config.toml
head_dim = 64
vocab_size = 8192
norm_eps = 1e-05
positions = "rope"
rope_fraction = 1.0
qk_norm = false
parallel_block = false
init = "uniform"
init_std_down = 0.00626
optimizer = "muon_variant"
lr = 0.00197
beta1 = 0.95
decay_fraction = 1.0
final_lr_fraction = 0.02
train_tokens = 906800000
Each number is 200 + 20 x the weight over its row's rms, rounded and kept within 0 to 999. Layers, rows and columns count from 0. The size before them is the row's rms in percent of the matrix's.

# layer 3 attention query, 448x448, rms 0.0622, rows 60-63,124-127,188-191,252-255,316-319,379-383,443-447, columns 384-447
112,190,199,191,199,221,219,208,198,163,204,239,212,172,192,189,191,180,218,229,242,190,188,193,216,199,202,201,187,244,224,211,145,188,228,253,190,230,175,227,198,189,211,198,196,208,225,174,167,231,196,237,193,222,191,196,174,201,208,150,176,178,198,223,196
110,215,210,213,200,170,170,169,210,201,152,189,205,205,190,169,199,234,237,184,170,169,203,191,198,195,201,199,196,212,224,176,213,193,202,187,171,215,214,208,205,223,213,185,182,226,181,216,201,224,153,166,180,203,199,192,187,191,183,222,209,193,196,190,224
101,170,208,230,204,178,213,176,177,202,198,218,173,145,214,236,184,199,214,206,231,219,208,228,236,187,207,181,210,204,248,194,210,230,190,212,217,192,222,201,181,219,208,208,247,193,196,220,198,222,241,197,220,175,172,187,206,230,192,208,199,222,211,229,210
100,165,160,219,214,207,239,183,229,184,156,198,229,217,173,192,199,211,208,260,216,180,198,208,198,241,188,193,209,222,174,182,188,215,223,216,214,230,181,209,208,213,217,168,213,220,195,194,190,238,164,203,202,210,198,200,191,209,161,166,208,178,175,208,190
114,206,182,206,178,219,181,204,229,230,206,142,213,190,176,247,199,148,183,217,217,195,187,179,195,231,223,180,211,190,210,220,203,174,213,200,222,210,175,203,211,203,178,191,216,203,224,192,205,208,181,218,153,160,190,193,163,177,215,195,196,210,221,189,205
112,220,227,193,241,204,198,217,227,223,160,200,202,224,186,180,182,195,251,185,179,228,213,204,206,219,206,178,224,195,216,211,177,209,179,206,194,226,172,206,178,168,201,160,155,182,215,192,210,158,211,210,193,210,185,204,201,186,198,177,177,195,226,195,200
115,163,190,194,210,191,214,229,189,218,178,178,157,180,205,198,214,204,182,198,215,260,193,215,205,201,179,202,203,207,195,188,173,196,208,169,202,170,200,211,174,214,187,201,211,184,197,228,217,209,201,232,263,216,207,195,189,184,192,204,175,166,187,182,206
112,148,216,199,214,204,211,202,215,169,200,219,209,175,214,200,148,204,212,247,204,173,188,194,197,200,215,198,182,221,198,191,203,203,207,220,194,209,191,195,229,193,206,207,192,192,186,187,201,181,178,192,240,200,232,184,207,182,223,217,202,234,199,175,181
100,177,233,213,188,220,214,195,184,197,201,186,189,226,209,209,185,189,194,212,191,236,214,239,210,188,232,180,221,195,220,185,165,186,212,202,203,198,205,167,198,226,189,192,198,199,196,208,215,214,181,194,186,200,201,186,165,168,221,209,180,186,188,204,182
095,182,241,186,225,222,211,182,200,207,171,181,167,224,183,190,189,202,239,197,199,161,170,218,187,189,239,157,217,195,182,200,213,178,205,185,229,225,226,179,208,245,209,174,188,183,179,182,213,188,215,215,190,210,175,202,179,134,211,200,173,215,213,225,207
101,197,184,202,214,188,191,217,180,197,179,225,216,196,236,204,188,193,173,196,149,213,193,193,195,196,197,185,185,217,178,221,196,179,183,210,205,206,187,213,239,192,199,218,205,203,207,236,184,180,205,211,191,184,225,186,200,150,207,215,194,185,204,210,233
100,196,193,198,222,193,230,236,200,210,204,228,207,219,182,206,197,229,228,201,193,186,202,195,209,175,199,202,228,191,192,208,192,175,246,172,200,217,223,216,200,162,194,191,215,218,161,163,203,165,198,219,227,166,214,201,203,203,223,217,167,182,225,171,211
117,216,206,174,200,215,214,234,213,217,215,192,201,192,201,200,197,186,234,216,205,231,195,146,174,205,235,174,228,207,188,218,187,176,204,240,207,186,196,189,158,227,189,181,208,218,218,208,171,195,204,226,196,187,216,168,172,214,227,202,198,211,235,227,229
115,182,187,180,193,186,207,182,193,206,209,224,196,234,207,231,190,242,237,198,245,177,184,166,198,212,186,229,205,208,213,182,187,193,202,149,207,207,203,192,211,222,204,186,202,206,173,230,216,208,147,258,201,193,191,183,197,199,204,198,203,204,181,190,214
109,199,213,167,216,216,199,187,201,229,192,192,170,240,191,192,241,203,216,159,180,218,207,175,206,161,189,211,174,154,192,196,196,212,196,208,187,184,218,206,224,186,225,218,225,186,210,226,214,170,215,215,219,209,186,191,205,188,177,212,186,173,199,210,198
098,188,200,224,172,185,163,193,194,200,178,184,219,175,193,187,179,205,219,187,185,141,190,195,184,165,202,186,173,214,215,185,175,211,193,210,160,215,201,193,163,169,203,178,218,167,212,195,213,187,193,166,206,214,206,186,190,216,195,186,181,172,211,211,163
092,190,184,204,166,209,221,213,231,224,212,132,224,194,211,213,191,184,201,211,187,196,195,214,201,194,218,191,206,179,214,224,202,212,203,204,221,232,159,186,160,210,214,237,203,212,209,180,219,202,181,218,192,162,261,186,196,202,212,166,186,234,197,174,205
100,188,207,181,238,213,160,173,201,219,167,264,202,218,158,200,202,182,209,196,157,221,212,203,213,204,224,215,181,210,193,213,194,216,206,202,206,219,182,173,241,193,199,156,204,194,211,204,206,185,203,169,232,194,174,182,212,197,200,167,203,219,196,219,186
093,207,244,209,208,221,202,209,194,208,206,232,213,179,234,198,187,210,213,186,211,210,201,210,220,208,181,208,150,184,207,169,211,188,248,176,196,170,204,209,280,193,212,180,225,191,206,181,177,248,165,210,176,169,198,215,195,206,174,138,215,177,201,212,213
099,196,225,205,179,196,198,212,188,176,205,198,180,161,173,206,206,239,215,218,247,206,202,175,197,200,207,187,181,221,231,203,206,187,156,227,187,183,179,155,180,160,210,189,208,191,174,179,192,180,175,219,200,241,205,189,214,221,205,168,214,208,247,198,184
089,208,199,190,194,212,185,215,210,208,166,166,185,208,212,211,197,218,213,204,216,143,176,233,223,181,236,187,213,198,199,172,234,218,201,227,206,225,209,228,211,219,182,202,195,182,193,217,202,253,201,213,202,212,179,202,185,213,198,217,190,200,224,201,218
088,181,204,213,208,215,211,190,215,197,194,190,200,202,189,200,202,230,154,167,209,212,219,173,207,202,214,174,187,205,179,216,141,217,227,214,206,192,184,220,211,176,186,179,237,193,234,199,178,226,199,217,170,191,207,169,173,220,232,188,149,196,224,183,208
088,195,187,157,213,222,208,235,220,206,220,221,221,202,197,187,210,201,215,211,182,163,198,233,208,166,210,203,219,241,196,182,206,185,233,217,227,221,187,182,217,172,203,194,187,205,186,184,195,211,157,215,208,234,204,175,221,195,240,207,186,166,174,193,219
094,208,217,216,184,165,230,219,200,258,260,210,246,175,195,200,201,223,198,215,192,209,198,206,210,156,203,192,232,227,179,219,188,210,213,210,197,184,192,166,209,184,159,163,204,193,181,212,195,193,210,184,230,213,162,211,213,230,173,218,188,195,195,215,213
098,190,189,179,226,195,210,198,171,186,171,221,193,188,187,206,178,200,196,212,202,186,224,200,204,197,189,195,172,169,196,223,193,208,183,201,198,161,182,201,186,211,198,183,219,205,198,191,195,219,209,218,153,197,183,197,217,223,223,185,191,240,209,148,193
098,208,209,224,227,209,180,192,185,203,211,206,204,201,226,232,165,177,227,202,199,190,204,205,191,178,213,206,202,191,159,182,235,151,197,181,195,205,231,208,173,197,219,215,195,183,209,192,198,194,185,197,213,189,147,193,241,162,225,152,193,217,189,192,211
096,180,231,233,217,223,189,248,244,194,223,181,194,193,229,194,162,189,222,204,195,201,185,177,216,229,235,192,156,191,185,216,148,196,253,216,182,227,209,193,187,196,186,214,195,188,220,215,204,175,228,215,189,165,196,203,188,206,212,225,202,216,208,196,198
113,209,202,214,198,183,146,172,207,199,182,204,189,186,205,211,188,161,213,205,219,215,198,217,167,210,194,212,194,233,211,214,214,211,185,205,179,217,187,170,219,209,216,188,177,190,195,178,194,199,163,194,173,208,176,188,203,202,211,233,204,182,197,155,190
102,165,173,213,188,198,194,219,220,221,182,185,209,204,177,208,192,229,170,191,211,157,198,235,203,206,198,175,187,187,197,221,222,197,238,186,169,201,206,202,184,161,181,252,225,192,202,209,203,156,217,192,195,204,212,184,194,204,182,229,174,216,207,227,199
103,228,158,227,204,205,198,238,237,186,206,211,216,204,158,194,217,188,219,225,216,220,175,196,184,183,215,231,212,186,217,225,191,214,208,246,206,198,190,174,225,205,204,156,176,195,205,158,215,215,184,177,203,213,205,203,211,227,211,189,205,209,238,152,200
# layer 3 attention key, 64x448, rms 0.0517, rows 59-63, columns 384-447
109,211,191,196,195,190,192,258,214,195,152,220,174,213,186,172,202,203,197,256,185,171,207,220,189,193,176,216,198,200,237,199,201,174,186,212,194,208,183,212,190,225,206,206,199,214,182,166,221,189,197,196,188,241,234,213,222,212,192,174,157,194,179,199,182
109,222,200,203,220,250,197,199,171,218,189,170,215,189,180,162,216,192,179,231,198,198,212,183,200,186,200,188,222,199,200,223,177,207,203,175,232,191,185,202,217,175,226,176,228,213,214,183,190,181,178,207,237,200,152,180,212,170,206,203,187,238,240,186,198
105,201,179,232,231,185,202,237,200,199,202,198,188,227,212,175,217,213,215,220,196,197,179,200,217,222,153,199,194,182,209,209,223,198,164,216,220,194,217,200,162,197,209,235,209,191,198,226,246,192,204,208,221,201,176,198,208,208,169,209,216,177,191,180,209
103,209,237,194,168,190,190,171,188,200,230,186,225,215,191,232,199,239,163,248,223,234,205,199,174,200,224,189,189,220,202,192,172,225,202,201,189,211,204,186,183,190,203,212,199,184,169,178,180,215,201,236,251,225,154,201,169,218,192,199,183,164,242,199,193
099,214,197,176,198,203,167,156,235,230,204,177,202,202,183,224,188,222,161,204,193,203,229,220,199,190,202,218,195,217,192,195,237,206,188,185,237,174,217,224,205,204,190,230,196,201,214,207,208,187,218,231,222,206,219,188,197,192,218,202,192,210,182,191,195
# layer 3 attention value, 64x448, rms 0.0724, rows 0-9, columns 384-447
100,159,197,199,199,213,182,149,205,198,222,190,203,192,228,217,199,198,171,224,234,205,191,183,183,214,191,192,203,146,200,190,217,191,214,144,200,214,207,226,202,190,190,195,207,237,208,232,212,192,212,207,160,177,198,165,193,232,213,239,216,213,219,195,185
099,230,210,190,225,197,201,201,208,213,213,177,223,161,219,191,218,221,211,183,232,236,186,212,202,227,204,226,233,218,157,183,206,203,231,205,175,211,183,219,183,169,206,229,203,202,209,215,197,211,180,180,214,205,163,190,242,219,240,223,193,198,196,227,194
101,206,198,236,236,199,197,152,228,231,196,225,190,176,182,217,205,218,207,198,174,191,193,210,185,173,212,219,197,184,196,180,179,207,190,240,204,202,189,180,214,138,197,200,173,209,185,210,188,210,163,219,187,174,238,213,235,181,160,179,223,216,182,179,193
097,203,175,208,209,189,212,187,196,209,205,170,237,198,219,194,208,184,207,190,196,170,201,242,204,229,206,214,217,161,186,208,195,227,204,199,210,188,197,189,222,208,221,191,164,205,216,204,201,212,181,207,195,219,209,186,203,165,169,208,210,216,172,190,211
104,195,248,200,176,191,203,219,164,208,143,197,180,195,194,236,193,211,166,207,171,200,221,226,217,211,205,219,200,211,183,186,176,179,200,158,171,204,186,198,199,151,230,228,194,222,202,202,179,194,253,191,234,228,193,186,189,238,214,189,204,176,201,193,205
105,219,234,206,204,201,186,200,230,210,186,227,240,161,196,209,184,224,218,233,198,242,214,191,192,211,207,153,177,179,218,197,152,184,164,217,174,201,217,218,208,185,191,185,184,174,191,199,179,194,174,197,199,210,200,173,159,174,232,224,217,203,209,168,202
102,198,171,216,192,195,144,178,205,203,192,207,256,211,217,210,199,193,202,188,201,227,181,187,196,205,147,201,214,190,227,203,195,220,183,203,188,208,174,227,190,182,195,222,172,198,197,200,200,226,233,195,190,197,184,225,187,242,189,204,180,209,198,179,202
102,173,193,206,166,184,194,195,195,182,187,259,211,197,196,214,200,199,233,217,227,204,209,205,209,234,206,197,199,194,203,173,157,198,187,188,188,203,189,202,215,190,217,194,211,169,194,223,203,234,165,173,189,199,264,198,214,183,219,206,211,192,197,162,194
098,195,236,192,195,191,222,193,204,180,173,219,202,227,212,204,175,199,216,223,218,200,206,199,220,199,210,192,223,192,189,207,174,186,235,181,203,230,200,180,201,203,192,228,176,192,206,199,195,182,228,222,162,182,219,199,203,167,233,244,198,205,191,203,210
100,217,217,203,202,205,186,181,181,173,181,191,165,219,218,201,242,209,204,187,180,205,196,215,191,185,198,163,220,214,206,214,230,206,171,183,203,189,208,227,197,155,219,233,184,205,176,209,214,165,267,244,217,230,196,179,179,171,201,184,197,178,210,222,190
# layer 3 attention output (transposed), 448x448, rms 0.0585, rows 0-9,64-72,128-136,192-200,256-264,320-328,384-392, columns 384-447
105,241,180,199,183,207,201,159,198,234,200,193,205,182,170,180,209,189,176,199,195,204,211,169,169,188,199,227,214,182,190,169,179,242,213,205,175,175,195,185,196,200,240,194,192,216,187,205,207,225,205,196,186,182,181,193,214,197,193,203,230,210,213,227,210
098,177,238,210,193,204,205,204,197,222,198,188,172,246,196,191,147,199,169,186,197,227,187,182,227,223,204,205,228,175,234,161,238,194,227,213,204,219,155,189,175,218,203,235,219,188,199,194,151,193,209,220,213,224,182,182,228,197,229,234,182,236,208,201,202
089,177,228,212,201,213,207,193,195,198,197,177,205,191,169,213,226,204,214,158,189,221,179,184,186,178,187,168,193,195,171,203,202,231,217,209,216,203,220,154,183,214,206,201,180,191,186,207,187,225,192,195,202,174,202,186,185,196,188,203,193,213,177,187,212
091,212,208,183,185,192,196,241,202,233,196,191,238,189,193,197,197,211,204,205,206,180,206,199,219,194,187,232,214,216,214,211,202,192,203,200,206,210,193,192,204,176,193,226,183,245,227,217,204,210,194,216,213,184,253,223,202,198,199,192,215,201,177,228,205
101,234,233,184,197,197,226,207,195,171,156,157,240,191,224,196,217,228,154,172,207,183,171,228,204,231,194,159,201,192,158,197,201,179,184,221,186,222,211,215,179,222,213,181,217,178,216,181,202,204,220,204,211,182,208,178,200,241,204,190,201,156,220,222,211
103,191,221,197,202,204,212,263,190,191,173,193,185,261,219,181,220,217,199,174,177,203,184,201,158,205,216,241,180,218,185,198,189,209,221,189,183,199,181,193,221,196,200,198,203,217,229,244,203,195,195,168,199,210,182,185,211,194,168,174,215,179,172,225,210
115,162,209,206,220,171,193,193,215,189,224,199,215,199,173,212,176,194,216,208,192,189,145,206,207,208,193,219,236,245,219,226,214,195,219,211,206,180,183,189,212,190,177,214,178,224,166,223,182,229,219,192,179,189,179,206,189,198,199,233,195,197,211,214,207
100,197,182,178,199,205,243,231,175,202,209,209,258,199,185,220,192,181,222,221,180,230,222,211,226,185,212,205,178,227,174,175,185,182,212,199,179,200,215,206,194,213,244,206,201,224,170,184,216,184,226,141,205,195,212,183,171,179,180,189,193,187,222,193,222
094,249,227,217,155,195,192,162,216,197,195,207,224,189,226,199,210,193,217,183,242,212,236,196,188,199,206,218,184,193,210,168,192,180,219,193,189,219,179,180,202,199,158,228,210,199,222,238,183,181,187,149,194,187,194,232,213,190,203,193,213,222,188,228,179
102,232,202,210,211,194,206,258,234,211,189,201,193,217,205,197,204,187,222,204,188,184,223,187,192,208,161,186,189,175,172,205,219,202,182,157,203,194,230,212,215,185,230,200,195,216,198,215,215,216,197,205,222,211,197,197,224,191,208,181,199,191,204,192,184
110,222,242,212,221,197,184,232,188,164,148,210,202,221,204,169,207,192,215,201,182,215,183,225,193,184,227,199,185,223,178,168,202,204,197,207,190,185,177,181,258,189,214,181,208,212,177,203,173,191,213,190,207,187,203,230,185,180,219,203,215,224,178,196,199
107,185,196,240,219,202,235,208,215,207,183,202,198,198,209,229,169,187,178,189,194,217,210,187,211,206,192,243,191,214,196,202,193,208,180,261,235,162,217,179,172,245,183,188,191,199,195,198,183,232,185,199,201,192,190,221,259,180,209,214,209,193,210,218,213
109,169,167,187,207,196,222,210,228,194,195,198,205,192,251,191,173,218,211,197,219,247,236,186,227,213,190,203,185,202,225,193,200,186,199,181,195,206,243,239,185,242,164,221,204,186,225,164,171,199,218,216,199,198,167,174,255,182,235,205,185,206,234,217,232
113,163,221,200,202,183,185,199,216,222,207,210,176,186,186,222,197,200,199,190,211,225,187,157,148,221,186,215,211,198,203,185,196,202,186,168,228,174,214,142,234,239,193,220,204,175,180,240,191,217,196,204,188,232,200,210,221,196,215,213,213,203,200,180,243
107,215,195,193,214,190,196,203,225,200,239,212,202,218,179,197,220,184,225,197,225,158,232,199,220,182,220,209,218,175,158,225,197,228,193,198,200,186,186,168,223,187,195,195,183,210,164,214,189,165,194,255,198,180,195,196,194,184,193,205,220,253,189,190,195
114,222,190,149,203,178,214,176,207,188,209,215,190,191,212,220,204,195,216,182,218,204,185,217,216,213,203,205,230,207,214,196,217,217,214,197,209,216,183,196,210,202,237,160,218,206,198,195,200,199,185,154,206,205,224,217,199,195,206,218,208,229,233,216,170
107,173,227,253,200,168,221,220,189,221,201,222,157,207,202,204,162,192,181,207,169,186,196,189,180,215,213,219,198,220,209,191,184,199,181,177,169,205,197,182,235,222,201,194,206,159,222,206,239,188,165,192,195,211,171,238,204,213,202,207,210,197,214,219,208
115,164,213,211,193,193,178,207,188,198,164,199,186,213,170,196,193,190,252,181,184,187,205,188,235,172,174,185,212,182,238,210,217,214,212,197,187,206,192,203,156,188,185,201,217,210,197,219,203,208,232,209,201,193,168,236,197,200,201,206,218,189,200,181,173
110,218,176,234,188,170,211,189,222,197,202,198,155,179,190,186,232,180,176,185,199,172,163,221,168,193,194,202,209,199,192,190,196,193,195,207,265,183,198,164,215,235,204,201,191,198,151,214,189,240,230,218,252,214,207,191,206,173,226,160,213,221,204,163,194
094,182,199,193,171,163,190,206,192,216,200,227,173,214,245,183,196,170,194,193,183,199,191,214,213,207,194,153,207,186,191,198,242,188,203,225,192,213,190,256,188,218,190,233,174,226,173,187,201,193,173,197,174,205,213,230,188,224,186,179,169,210,171,199,187
094,248,226,176,193,203,212,184,167,208,192,193,219,212,181,192,188,198,200,165,165,215,220,193,201,183,206,196,187,180,218,235,195,196,245,208,157,223,186,181,174,219,218,227,168,211,203,194,190,197,209,175,190,194,172,191,200,194,195,200,209,217,207,188,176
092,231,191,224,169,224,200,225,195,218,205,205,245,221,207,191,193,179,214,229,232,206,171,188,206,190,195,222,213,174,214,218,213,193,212,213,223,201,191,188,158,216,203,193,247,234,262,200,199,226,209,223,203,201,220,205,201,178,162,185,227,226,219,204,203
096,197,197,219,211,219,193,207,215,192,214,177,209,199,194,164,212,227,218,229,186,183,231,207,211,198,218,192,217,190,190,172,166,220,205,227,177,174,201,170,187,207,222,215,196,183,203,181,217,235,204,173,165,210,181,215,151,212,184,239,181,193,196,230,176
093,210,208,216,201,215,201,207,189,211,194,218,224,222,223,200,215,175,157,201,152,195,180,201,179,185,220,215,199,193,186,158,190,207,189,214,186,180,209,196,221,227,206,212,199,228,184,182,204,209,230,215,231,190,222,222,189,208,214,190,239,223,214,232,216
099,187,235,177,197,201,237,220,214,219,210,214,187,192,223,206,199,203,159,227,205,192,207,189,190,196,195,221,203,207,227,175,165,207,193,238,156,203,218,195,169,219,166,202,184,168,224,175,222,191,199,155,211,181,193,159,179,209,179,228,172,213,196,192,169
087,209,201,182,196,208,200,167,202,214,217,175,229,205,201,188,191,201,164,170,217,186,213,237,203,195,180,161,180,237,228,180,178,230,206,173,190,192,203,235,195,194,236,192,217,168,199,193,188,189,212,241,193,190,219,207,213,187,216,212,216,201,190,197,219
090,211,210,190,180,191,199,210,198,201,220,236,199,195,198,212,215,185,189,170,213,189,220,216,228,205,191,212,187,219,212,209,186,189,189,206,212,206,196,210,201,194,209,205,218,204,203,205,210,201,153,176,176,217,203,221,219,176,236,193,205,184,186,224,205
097,214,191,216,171,207,214,162,214,174,191,185,203,184,192,229,183,194,217,211,186,203,204,203,190,159,187,183,194,204,217,208,195,210,208,213,195,187,220,198,186,172,224,196,189,165,205,203,200,183,193,163,175,226,232,221,168,201,252,203,198,228,205,182,191
107,204,209,179,191,200,172,203,180,205,211,178,209,189,178,176,208,225,158,218,197,204,223,185,182,222,191,181,207,206,238,228,199,229,221,204,199,190,236,208,197,207,188,218,192,202,229,225,218,193,216,195,206,185,237,189,218,201,201,204,198,199,236,221,201
101,159,235,205,195,212,226,182,180,190,219,210,225,195,197,180,236,218,193,187,197,159,212,143,213,245,179,217,205,179,176,191,182,206,191,156,184,224,203,234,198,162,231,231,226,190,180,208,202,213,197,221,235,196,202,187,208,228,205,177,214,189,174,191,179
095,203,206,195,189,192,181,183,210,224,201,203,200,192,167,194,208,226,200,246,162,219,208,192,156,174,197,205,239,165,200,201,195,222,205,190,186,215,187,189,217,157,200,204,168,197,236,193,212,174,232,219,215,166,212,215,204,180,219,172,227,199,213,194,178
093,187,178,174,193,187,216,176,155,224,197,189,218,192,213,180,185,227,160,218,179,212,219,196,209,231,215,197,210,217,195,249,219,194,197,174,199,183,235,204,180,236,212,191,208,180,206,168,190,208,219,172,223,200,185,202,165,174,199,214,254,199,175,201,187
105,213,199,212,209,226,217,205,174,227,177,186,211,201,225,187,200,195,191,215,174,226,199,232,210,232,206,160,216,203,194,192,182,195,186,193,184,221,199,208,175,193,214,220,158,170,178,204,197,244,209,217,207,216,218,173,180,210,218,189,194,247,203,201,214
104,236,199,219,197,215,186,248,211,195,224,230,192,200,191,208,223,230,220,210,186,226,179,189,192,214,218,168,204,222,233,195,201,174,187,231,203,219,227,204,235,202,170,163,210,184,213,206,207,176,215,190,200,210,204,188,167,181,237,227,204,192,207,228,213
093,219,169,186,187,191,148,166,195,193,199,186,237,225,195,181,209,211,151,195,195,215,193,238,197,186,145,192,241,196,228,200,223,151,188,219,184,204,170,200,161,196,209,231,207,232,190,221,165,191,203,200,216,191,203,198,221,205,184,205,167,191,248,154,218
102,222,190,182,186,160,204,173,194,183,184,236,202,241,235,185,188,218,188,204,206,208,206,196,167,220,227,198,219,168,220,202,202,248,214,197,209,234,208,216,196,193,178,191,183,157,176,213,208,238,207,193,194,176,231,179,195,208,207,194,208,229,183,158,185
102,209,200,186,206,178,188,211,187,168,211,174,174,195,222,223,182,195,226,203,181,184,231,185,239,208,214,176,188,215,180,216,168,221,191,197,166,212,223,202,192,211,176,205,189,210,222,219,183,195,245,259,187,231,230,201,197,199,180,203,218,150,195,233,239
094,202,203,178,196,240,187,204,195,163,201,178,204,213,192,180,203,188,194,198,179,203,204,193,205,243,209,198,180,165,210,200,213,240,213,212,192,198,185,200,243,209,191,211,218,244,200,165,213,196,209,194,211,207,199,240,220,218,211,220,194,190,211,190,213
102,239,220,198,194,207,219,192,168,220,208,173,176,191,217,227,170,185,208,203,201,205,163,148,241,204,207,209,205,215,189,184,206,169,220,229,186,211,187,228,246,213,185,189,194,206,157,203,237,181,226,164,197,202,237,224,180,191,199,191,195,195,201,190,181
087,227,174,247,192,187,203,209,181,211,175,207,234,208,218,177,181,191,214,236,167,194,221,203,205,232,235,175,176,196,188,209,221,222,212,203,183,170,210,212,212,230,176,214,206,210,251,173,243,202,193,209,192,189,187,200,185,191,151,247,222,220,187,170,214
096,196,245,228,204,188,198,215,203,185,193,177,186,223,200,185,198,236,208,234,211,196,187,204,172,211,202,213,205,191,162,177,165,203,189,203,186,202,185,188,208,211,193,221,201,157,201,203,177,190,198,162,204,183,169,182,190,189,188,189,194,205,198,228,155
087,238,179,226,177,208,212,217,180,236,210,199,248,184,211,215,180,228,191,217,226,150,207,151,193,190,157,215,205,198,185,185,189,197,237,202,173,195,201,201,181,226,169,230,202,186,217,179,183,219,228,250,201,178,204,222,209,185,180,206,240,210,199,194,168
090,163,158,176,202,192,205,216,241,210,192,189,198,192,194,205,223,181,209,200,229,182,230,193,193,204,175,208,179,190,203,200,183,207,203,205,157,201,219,197,191,212,187,228,180,190,218,178,239,203,200,237,181,184,212,198,181,213,189,210,236,185,161,185,221
086,189,196,239,182,211,164,177,216,186,223,180,185,183,214,188,173,188,204,219,175,201,190,181,217,219,218,225,193,199,211,177,224,188,223,221,176,177,217,211,212,188,203,207,194,192,167,225,184,194,228,267,193,184,201,252,211,238,227,186,203,218,204,218,185
090,200,211,185,216,217,197,189,193,209,203,169,179,175,177,195,189,199,222,170,239,171,192,230,184,231,217,176,223,195,226,193,199,241,182,228,217,186,203,166,174,195,220,206,169,193,228,195,191,226,185,172,203,268,207,187,212,207,226,196,200,142,205,191,200
093,200,239,190,206,170,240,184,189,163,217,186,210,179,249,190,191,224,183,248,213,164,202,191,198,184,184,189,224,183,214,214,180,186,224,148,232,217,188,209,216,163,198,183,201,219,212,185,178,208,208,212,200,214,200,181,221,186,214,244,183,171,216,223,199
110,197,165,196,194,227,193,205,175,197,181,221,200,152,187,226,193,212,209,197,201,194,204,209,212,173,201,204,196,172,238,194,224,196,181,200,191,186,205,237,202,233,215,225,202,144,210,189,235,186,216,209,214,180,216,212,164,219,181,171,195,200,202,205,221
106,179,200,195,203,213,180,199,190,211,213,188,160,195,202,223,177,201,232,201,189,198,192,210,225,209,176,198,215,221,232,212,214,166,205,186,210,235,183,186,187,224,175,224,194,201,181,187,234,224,205,179,175,204,210,215,200,153,207,184,192,234,188,193,192
101,215,190,212,181,203,202,209,194,190,197,159,157,182,185,188,180,181,209,183,197,186,171,200,245,218,200,194,206,218,187,218,201,210,156,190,194,179,225,195,197,222,180,209,246,215,176,170,196,193,191,210,177,187,186,228,190,199,199,266,227,180,198,241,207
112,185,208,188,199,212,224,216,183,213,201,182,215,218,230,210,196,184,192,218,234,197,243,242,211,189,206,195,188,217,218,233,174,199,212,213,186,222,204,227,206,182,197,180,190,209,177,189,189,169,178,150,192,191,215,184,164,231,176,187,187,201,228,216,177
114,196,192,238,213,211,218,213,190,205,216,213,215,157,184,199,200,211,202,220,201,205,199,184,156,182,169,175,164,187,192,173,178,185,210,228,200,222,187,238,227,201,201,205,207,176,157,189,169,228,202,204,169,185,195,177,199,192,181,205,205,210,179,210,192
116,169,187,135,210,241,192,201,201,189,183,184,180,192,183,187,210,233,168,204,191,175,227,185,256,187,188,237,197,215,194,199,203,194,188,210,208,220,212,205,224,204,204,227,215,198,194,170,204,183,209,245,202,218,220,185,219,211,196,189,173,183,194,217,177
116,221,191,182,188,189,166,189,228,182,239,201,201,193,200,183,153,195,159,200,185,214,205,173,196,186,200,218,162,211,201,219,226,216,220,209,213,206,194,193,213,206,187,221,161,178,172,221,219,200,217,264,215,149,221,210,185,187,194,183,218,211,189,229,164
113,173,231,203,220,197,203,222,211,172,214,211,191,180,189,182,205,199,191,189,237,185,201,242,213,185,211,154,209,184,200,209,225,238,208,253,213,171,220,159,201,181,236,192,214,196,197,204,203,190,159,187,183,232,185,192,223,216,186,181,173,183,225,188,152
108,212,181,173,221,210,228,155,228,189,232,220,203,208,189,207,164,201,208,217,205,209,184,192,194,187,194,234,237,208,211,178,225,202,197,179,211,174,203,225,197,222,206,184,215,208,226,198,183,172,193,185,237,191,176,201,199,230,221,217,193,218,205,198,184
089,179,196,224,191,207,201,233,225,211,212,184,204,182,205,181,220,239,168,173,214,179,204,184,192,194,200,225,165,198,189,207,206,203,180,206,217,179,176,161,189,216,208,186,202,190,198,221,235,187,182,230,206,194,192,168,183,210,215,219,177,206,214,188,223
093,195,228,193,207,187,212,207,175,212,195,165,210,190,220,191,193,206,213,204,215,199,221,198,236,206,232,187,193,221,194,172,181,164,235,230,189,210,195,180,182,204,179,230,167,168,205,229,187,190,216,209,201,184,225,190,202,181,223,209,175,208,192,180,226
093,212,215,207,174,192,199,205,195,225,211,182,190,195,201,175,199,216,191,188,186,194,187,210,190,239,187,218,205,193,168,195,201,178,185,201,243,221,194,219,189,211,218,189,200,184,151,166,214,201,191,162,177,184,228,201,208,188,179,200,193,229,166,171,204
099,186,220,204,179,188,187,189,205,223,162,167,216,189,231,206,213,173,202,219,221,217,240,210,221,239,249,205,210,233,233,192,190,209,232,228,205,189,198,186,211,167,195,207,187,221,203,187,198,245,208,175,184,181,212,187,211,177,207,199,169,213,200,225,187
094,253,218,196,211,174,189,180,180,165,196,199,223,211,179,182,221,186,205,209,195,219,195,216,196,176,186,189,215,202,142,182,180,202,196,187,193,174,180,208,171,226,203,203,186,240,204,209,197,240,211,221,212,214,193,230,182,217,241,219,191,211,199,207,213
093,208,208,167,205,207,196,212,204,179,209,215,153,180,212,183,204,182,172,219,194,218,209,194,205,178,214,217,204,224,218,213,191,214,193,214,190,224,219,155,191,212,179,174,196,170,206,152,203,182,212,203,189,213,192,198,223,167,211,205,198,191,178,177,181
094,210,205,183,194,204,175,179,216,192,211,201,227,182,221,158,197,204,219,209,199,189,191,180,198,221,183,199,205,200,197,208,220,194,212,182,213,160,167,201,202,200,187,203,205,204,190,192,187,246,207,199,203,184,186,179,214,227,213,206,208,188,241,172,194
102,242,222,221,195,189,194,188,204,214,179,213,214,183,214,189,232,198,199,198,218,208,183,208,179,201,192,203,192,183,197,201,214,206,173,210,177,211,195,240,186,222,197,208,176,222,195,184,176,221,182,197,187,197,238,205,208,226,210,223,197,189,229,209,192
098,213,211,171,230,193,197,178,177,222,178,179,206,190,209,217,154,227,201,202,195,202,159,204,226,198,192,191,230,195,185,182,187,181,206,217,210,223,205,176,205,186,209,224,221,203,197,184,241,197,199,166,185,205,196,169,193,197,199,211,227,184,189,234,207